Weights of a small GPT-style language model, trained from scratch on English Wikipedia.
Architecture: rotary positions, no biases in attention or MLP, untied embeddings.
Each number is 500 + 50 x the weight over its row's rms, rounded and kept within 0 to 999. Layers, rows and columns count from 0. Numbers have three digits each. The size before them is the row's rms in percent of the matrix's.

# down: layer 2 MLP down (transposed), 704x256, rms 0.0778, rows 424-432, columns 0-255
# gate: layer 2 MLP gate, 704x256, rms 0.0834, rows 425-432, columns 0-255
# up: layer 2 MLP up, 704x256, rms 0.0832, rows 425-432, columns 0-255
down424 100:457448422523560460471605534476449411470516444522526556434483441514491504546479535427548547579496513513497576476409451476504469548591464533455580441399512652498495469456448493517490494464556493493523549566536404439522531383592429486410554425483438532597397505495563572436479539500587573438461526507437505437597547473519540451470493527494476436547535553449537457519512518485589508540406563492441499509450564454568442502494487543454516554472489574571447493474545524483541434498557529484451538497558522510511451495551518520513542416490341433427469544509479564578405489440512541533549540447404463536537488532465485463514544554513452580468500576546432590456514520556496607486542624452480446502517494509491481514530495493472467393483528556420474482500477531491438457549449498
gate425 097:542421545590532548458482486433515399511416522501469517484475463607524509461516492488448559443545460650365558450443428501529504492383494442554491453485492541447561514447487434503513415540556533499472534516500358433506419482481456565439492508547473414539533492542524482524458527548436560488641492538489505533534536548476422516451500488502502370518567533528488561501507490479426442536419484351464450457542581559459440536567488514476454553577571476496487586517453567507463552552507555425522513494480612593456548515503509510470444595501531502471502535469548493403493519506521423576459373537535594450461624479527550527542513514489581538485448537540608528494543574475506510476514509510550465547423530448483535529499492462455582468542508485496544520561548534492509486453502499
up425 097:478500434598474552515527429520581521526571433597424469460501469499567535409475516439491450517532496497583470501441513497436571547559457443463508481457408460462513423545459450517471466519509498520473475480541581426479541494477482435559490404454454562511516522463512531497497506439485521532461488550417457588489467506435410466491642499486478496520500513530477503586445535438511480454440472529498489547546495428469510412486467518431588497490452539478436506560555496544516495435536474490571495603460435502592578550464507524414581526502560541490510425449411548459544528571427510437486462477514479501553446488497513634625536569522517487530497453475568443416529510620507537407545426466431553477519493497533442498551480505587544639361549486595536507434445520460611434524469496
down425 094:538455502368575506476482539508530567519457519543508490478469530560569485486403534569500415475501449498410511413457497493560513539554428514520513518512461449452536494545495486439420489521491549406487515541574392542472464447507489483514449520496572342547560511539467572459497453510532514531514520515444466541631505536528530455390464464410546385599441510542546463443496477502474501450472464445537590457548527531516390425455519525498453528556591477580521558471417562541458446468448621419488472486550531495555506481528546559493445555519558489583418433580540483467444482448494487584491512475508472498553552508529573590561510522475510526577428514503459527432468545449506425566437525405492438544434480455548478518526495469444561470555656544466480538596502503510425559483522529
gate426 093:471552486488509447507401473499409456570480465546490448614468577524555506430557430411541615471525497570523427513537475437478488437471468565480491512465490455445523523543444511475538428520531433425516511513550455517484470465573427467513506486537469541535559400523407393534503457497582484474519485496521440548403510471480476503508614473431451535448546582531497368401592506500502433517472400480565472548509439504463571523558515562467535432558553521507509474611472490540478590578464606466431511451616469513475503525540510520424533483408557465520484489500502418430543509536542457448555427629539533507457441432551396490457579430521504505616480515546558571551489496496473485599496571476470428446548463457541562531477462486474438499507480471604478485488469497457488495450492526
up426 106:477604529513450459623581418497455458490553570559481574513560443402488424518543473469425495512505575385619422482405505563537455531519501490488494446529558516457555580448467566566417484524530478481500537493487569507577487446504513544494513533526480444484500459483456609477442471525436464465524414535518510508490586473541484469539517519502517447557530429490449457393526472463522415518498456425518531544583525517528445510451611439606493542472486529475513474470485477489482471504539514523469486515532453556556564489484457566532470515548418529549535552511436474564505450381460639465508441407481488440535432484487521486448431479501510492536608437462508539526488536530568488419465480560445405494542475501563550431457569617515489423463444551500471552505426503656453491453437586
down426 101:568511489492439444526513498488560519542524568522448550445476494487483593522481501547554456616449537500606560576565580536464490473533551424505475504419437550480433520481522471463539602552517428563553497517529449397490519523434415530500473544501578421463460438549481537498461454524354455411536408594496475497545470515521480531486490405467455443515501405511412516504500553378504516506494594528461489450609476481525538495476486471552526529527508485485581502436496495406498460479580478532527472514456559524497534448524537509513619437494513550405558485485538508603410434442456657552509464440439426515534511566471516573528493537565521535487474473447464607519466431467598467471462515560477491577513583508490471494473561561408481507410498480483446505476447459577481560475413551
gate427 088:422433478532480554512554522465513519408436459490524512531518541563553508451460548583449581471428558513443573485609581466491486487541514598443518573532559558464657434512477455433425510447563500363478478456579550411462456518516508575514401502543455516529575498426440520500521457483493548550457555518496454560467473401505395571458475622409465474547493528514470459510507495460516521500536486460497510472489471561508563500546452423452531512532510519513586553524497532563559460430508478446484449520472539544517533470505418537516540461466527529495469520441517501551482446613512519546514512501510520435496537501570447399492558373561539438513562547592571514511507454526406497535428475489459445455563422624476441443439444572545484536519486557471382461540446506420508512451538428
up427 091:453467537562500539485497507427526514491543478448494521517481465571444510544450541482516480564423446536514474581425527489501432523607445492539485436508591587603452534568458552479447511488568492590444507435540475477472586521429481489464465477514475519477596570628560446479413463574463522437498515446431473509430532501500473462466590392556496554465450515509506452557463507494510447388448562570553469468457529438511426525463501570571538525450545368564486478493514448538415464485507510520545480538575608530521506480446562490504510525599485468480553472509601553562494524523599432411517573510456557555456612449581561470464531469508474459510476520464485547470394533538444451478442537527562504487507611509479553573473551566504475531445524480489485417465472450507376464442571396
down427 093:437468524464576519443470555454460485440551462508460489495532535511472555578509556572488461528509463504495353542510459525541459476495548504501499450603529554664573468533501458480430568421565536467466446503531486457545472506413452504469452388561515556470513558549469563443445562568481593545463498541485464481505524515550477423456575541531558619414452566534441399527484553528463412492498553578502423492467529490592436504516528514569547556426558445516397452495531440450500487530478562470514570448513539594521532498464449513550521543537565419417540556513474505584505479484511404484502523559497601529471618481482598494490558474498382508512411549527495495477444439513495383385460511488538474505495480526548592475546477507535434508436503511466509442458489427451435470454556467
gate428 093:515479507460629427539466553495486539414451536549583468543480569530527473540414524426476453490540459548468462516528444550548496511561446550421510469512548486465509431568384431501519535485414511548462490474514495452553461473603512484547510518566518486547516532490429433485457424535436479484457492553590612459426572545495458476547525457508527577438477442600490485591488500511563572460462437510578532485520562564483481403475478600424481522477559554432530543483520481549525447527482606581510487460391458564529560451416433421499477452518503444613492465437490481462480467511480548517542582552514482436454510425544493533420439558502536456462615536522530451537454467578415505519565586565416576472478504424426512448429492473456493551486547451582435484492541511422536454538483592
up428 102:443426474504533457555484444565529547491541504437512463475496456586516506542530432471511502530459513485582568472447469498483528525529446542523497540529367422526508526433484488414464525567486518454553506457470425506443605486494526528531474539425531520479409470461508450538545363595519468495528440575570527496483468534560579519528542430415509444625483465441575474520450485542491589633467533440554454419484604568547560574502519523562489521544493436498417580469529447525454457443507495522504564502458517501389542499529559580480553409465582542469475555401522531496427472442539472516517504540536515578550436492497549505371472526492532455504418437571513540485499401447458533553559426543545568477536507396400539466517398553547480523476482539474557452572445543491486469549430521
down428 103:459397520544477496568466505478481554528569542558474424426578440544508505473543470496590472551412542536599513481474545493524528558561489515399427561421433464588494537502460463442570438610605479458517467541529412443454558500534463529536538505520492506399496435534493559501520486489505445451501462517484487524542504460565599477456450460585456491584507438491501428400513477485481548512485506426442432474526619497496544529571452509459518480535446409513496515509575397473512503491490514596516595463500547540490493568492557565482500487522520552565468526490554578520401476504536579594508536516519466564577567459399427506444450506531498427504445430548424549528561445347541525456448470504533551540574461384453440521530464517474459483569482510510597566509409478521505454531434441
gate429 097:521502476523427466512542506504581580525526506512423517543479509421510435498498498564492480482531366446449555543504546598531418504542554555552480537524475514524574546462547480541477499502524472534552504445516586499548491522503456493419486575472472539550515529443532461466575545514558438479406521432420562553469404590565555500492446518511550443501559426551515668433537465486546533492493413395444554551466432440582501426472512476432460461447438500538535564539457424524496549523481482482434508441552572495462485492646449556500522432480544515519463532513539518559467546515494479546513442396479488553481447435523498407516484467519474466458528574592499559486558617489448332538463407485526525458486602480503628468544407527475433509459481465522506551497570448511476478472443559
up429 088:551492501462477413512392436528508481521560511533591498547480508495463589446432671432458471495530427563467543519473557513555428471466489595553523508439549551455559610497400503453497507461489478479541433519553569457566447540467558549495411442466572482480518478598571618451442498502536462519482518515509596508503457538511558430491407510510444484520513513553501548485456491549514458444457465584485516437513426541507436500459550427538482479484473510534502572520439521493476511505478451533442471482493608480414523414526461396448605471503520483514559522550497447481540463412456514522570535474471447619488529368463584480514501469494425497451530496511523526501423572553537454512474526559483394522469621456552602487566552522523400502481551498462507503440516477598521523616522562
down429 096:524484494489598521488554537436445464573414511519536569483681569534514526505567502514520472537498538581527455493470468428552545463491523488503445511416519413529451494506584503432610497523480537443431464448460417533463447403412519526614539466520525472481507504589454533554457454511477546498549496582492462516509594431512447560471507557498402473487492540510478457526510575518424444529444514505499577370596553496476523603480476528504526492527492512466472480474495558453514481542425504380575573512447457541530445535433549536498514511496485538463555542384472481429471450448499473413466476536575536417547578434422432560465546500548476483505462460473451452514448454552545595529521492446556594525563428534513416494397544488518593538511500512389481505572453507435468450520572466
gate430 099:457491502513390536472589571430504580540555472546542463390537396445496491552400477617488445516506516412414548583513540534576483541535507516407507474510477400493534507557480564464479560430421533514585546436493437492445487528432500461550570507445452475479488485534448500545529502560429471446510539446529425472486636490451502533482538500556374559410572468535600425454475505450557523634481511470512522543465474509510424584540523433502575457467457529525559532471537491599477522488577440537556423535528354470543470553448554552536563463447530621537517523421413386429506513482501428492506514558510459535504505478507473596535533534519564530520505436482478460534488481445480549506409451458489506507487477489533485447521525451487558567523448481440462519544480496435484510536532564
up430 105:484542539619498457476518415588506546490425597475467481508494466536476442414547482482531450487422472476368517527457532494453516505457480548436442454472483598550541498482414473430552450418512518571535463462512523495487458487500506550496503504478419562515547512463591556529425509517469558449495464462490419516559503529562507445616457601537388545478391547498510529488528496556403501541478495477518427487445552592507553464543472473516519502585518418522482580588509483514542536582425481490500511448493431438463528593679531475399549524572491505477464475485545434547490528581594539435495519468576504461575550505579521464534414519503462581426548480517514517525437435439514498467411450504541442478535548502534547493499443583588534517496456443522540449514558485491591473420509611
down430 102:401501537537480514552536477525533588610578451457478376515447483478486568585495550517420442537536386436467495528624525529477507540543561555557605479576536476576516430502620542517455479534499502481551559479493492576426532570523430519558391475468499435482492465598547461536474543492502448544563528570522514410408526478409509544446563456516574478440542514465535415522467490453509544499445542477475536560547382427528410525505532519550526502432541484447536474441500463547538505426566527450544468571455460504461457555420546537543409486490497518496564471533462514480532583421469564574507467449512523564466471446457482617472519539478470561486438484429577452533527600507475473445507497586437467427470527457468505429463470493386449474507464511495492536574536508511475530452440398
gate431 096:454516415576450479463579523519431477488507495481548517530511506481542459507460524490507459463566496648528507538581562558434467521514507510523388514507478590479539517522528411492576493496558551429577405518518449527615419493555479523509447594528507500514456479466395499508513548578528403498469494524403485552577492521512576548599444509464425623490524555472447458502525562487515488424430464593469428488500527528423589455475478474456471525526442419469492569564502502490602515517530533490551438529510484532505425492507506471569598402474505517474514510396566411503382554543519491512415540482525468457500454491446539514503550488424541422505495511420468527541533464477478401502548511507527542413494494421636477510483330462494495559552494590449464539461539556467559516516445484
up431 107:500420515565545435552594489417507560426511555549509531459555493491490564488514461474461495487463431400495448533528371457536502555560496469541492525551498563472525495504425523519556530441520438550550588394564521480479485446485669510546518521530510493513600400456557517538422444539509507484483527602496481499506438493543460538387433394443593555475562526433492489610523416462452497523488594454613569442473453515515476540493550553572515616490422456411454547465518528464445503497484484512628424531427583397461454535536499451531389512565449468569553564467484442445511533492480462553496489447441509525451532454521518513628559470530588500467541484529547459505512503506530490426478483434530468500536470437572530502571479450526428445518509492495542467501540554456519479494532455
down431 103:522508470467563597361507478477535401503477433548443522403417437545438484472536460557444504519504569489481558499432517584528487456565518533455559488489486437494490536541489507481574510508500524541355455548479518554511527478460467467461576517542446579468588595554509501471478499402460558440558547566643441424510578487571483488526601398427459455435423448502453525578489578495516567520553507476482474559438537456525443473528427510574507481476547563485484506487472504507588459565466429464464547469543425522539553493533544447470486461472534539457562513491531535540485439489442545450533479440496477511512469425489583553583551524497495513522505514537435469454532641490489487537512581551396450516435434608423621471559597464442511524444428517538490532489485401462499456469525468
gate432 095:503487540546522567384515555496523503449515503466504479535501452477461585530465454464410506563596613539559445472463503506520425412475395529479491523462478525512631495560375485511487528509483498498642484411462547503552481547554502555492440511511463483559473601539466548599486478445531467546512550511512539442469513566458366465509487570501450404592535492519427489444502518477524448545511543524547527518455502595503499549585472413505566446518539460555454503554557499458429501450476457516494587505453542490419541560490491483470517532525528410444595546441457613355526562513575484487521462513538489561562597577410564438518479576459486535449408485489536523513489437498408518500501421511442464483418472539488555528522539528475541574480439493539497560574456494402527513436468548
up432 099:597480515478416512535477606518400572422528594583507563506518524525473437431459478562511611480463453487481628429546545449420566482451473503474463449582497541599482601545476522606506506547479589399605464379491343494470481493412523474424480449531517514544500512485460511520439487501486511438512540452501485534546502533463449464473422503502566521506431492463497555506457490495582463432518482519500518482510619492531564525518414553495540489495456579459554516512531488404444479528465451517464518508487466426531413543455493571575563508576545406487598444449513524579463496416571491503535431465485498452490497521500496544506476522533532595437543506468459573574490502518513418492506573570495467508571519564472559515464531513487397450548546498526474525533447509446383493479619521
down432 098:495563493456470519548510528478438546457521484515449514518597466433476590488479405512531562535540487552513590503426486489492454459425530432555548474510429645568512530489424522572521469550377527509523551315476462490551503547527452489470469558512522606560547575565456542545492525494455413453556540518440462466483444547467488508467441434478557417497480542458449497533459447509536443468624441514463541480487595470543527512486383611432530465521441517445553493484474510421477527457472401487511581467481456497461513531469503505538539545444572445455593436547470443570444463527508545455549502562512527478444544555443482393491494469517489546406571510515468596502589534479506481473511539570516509435460488571587596554498520517500506589549440510481505522461485397431422498444576542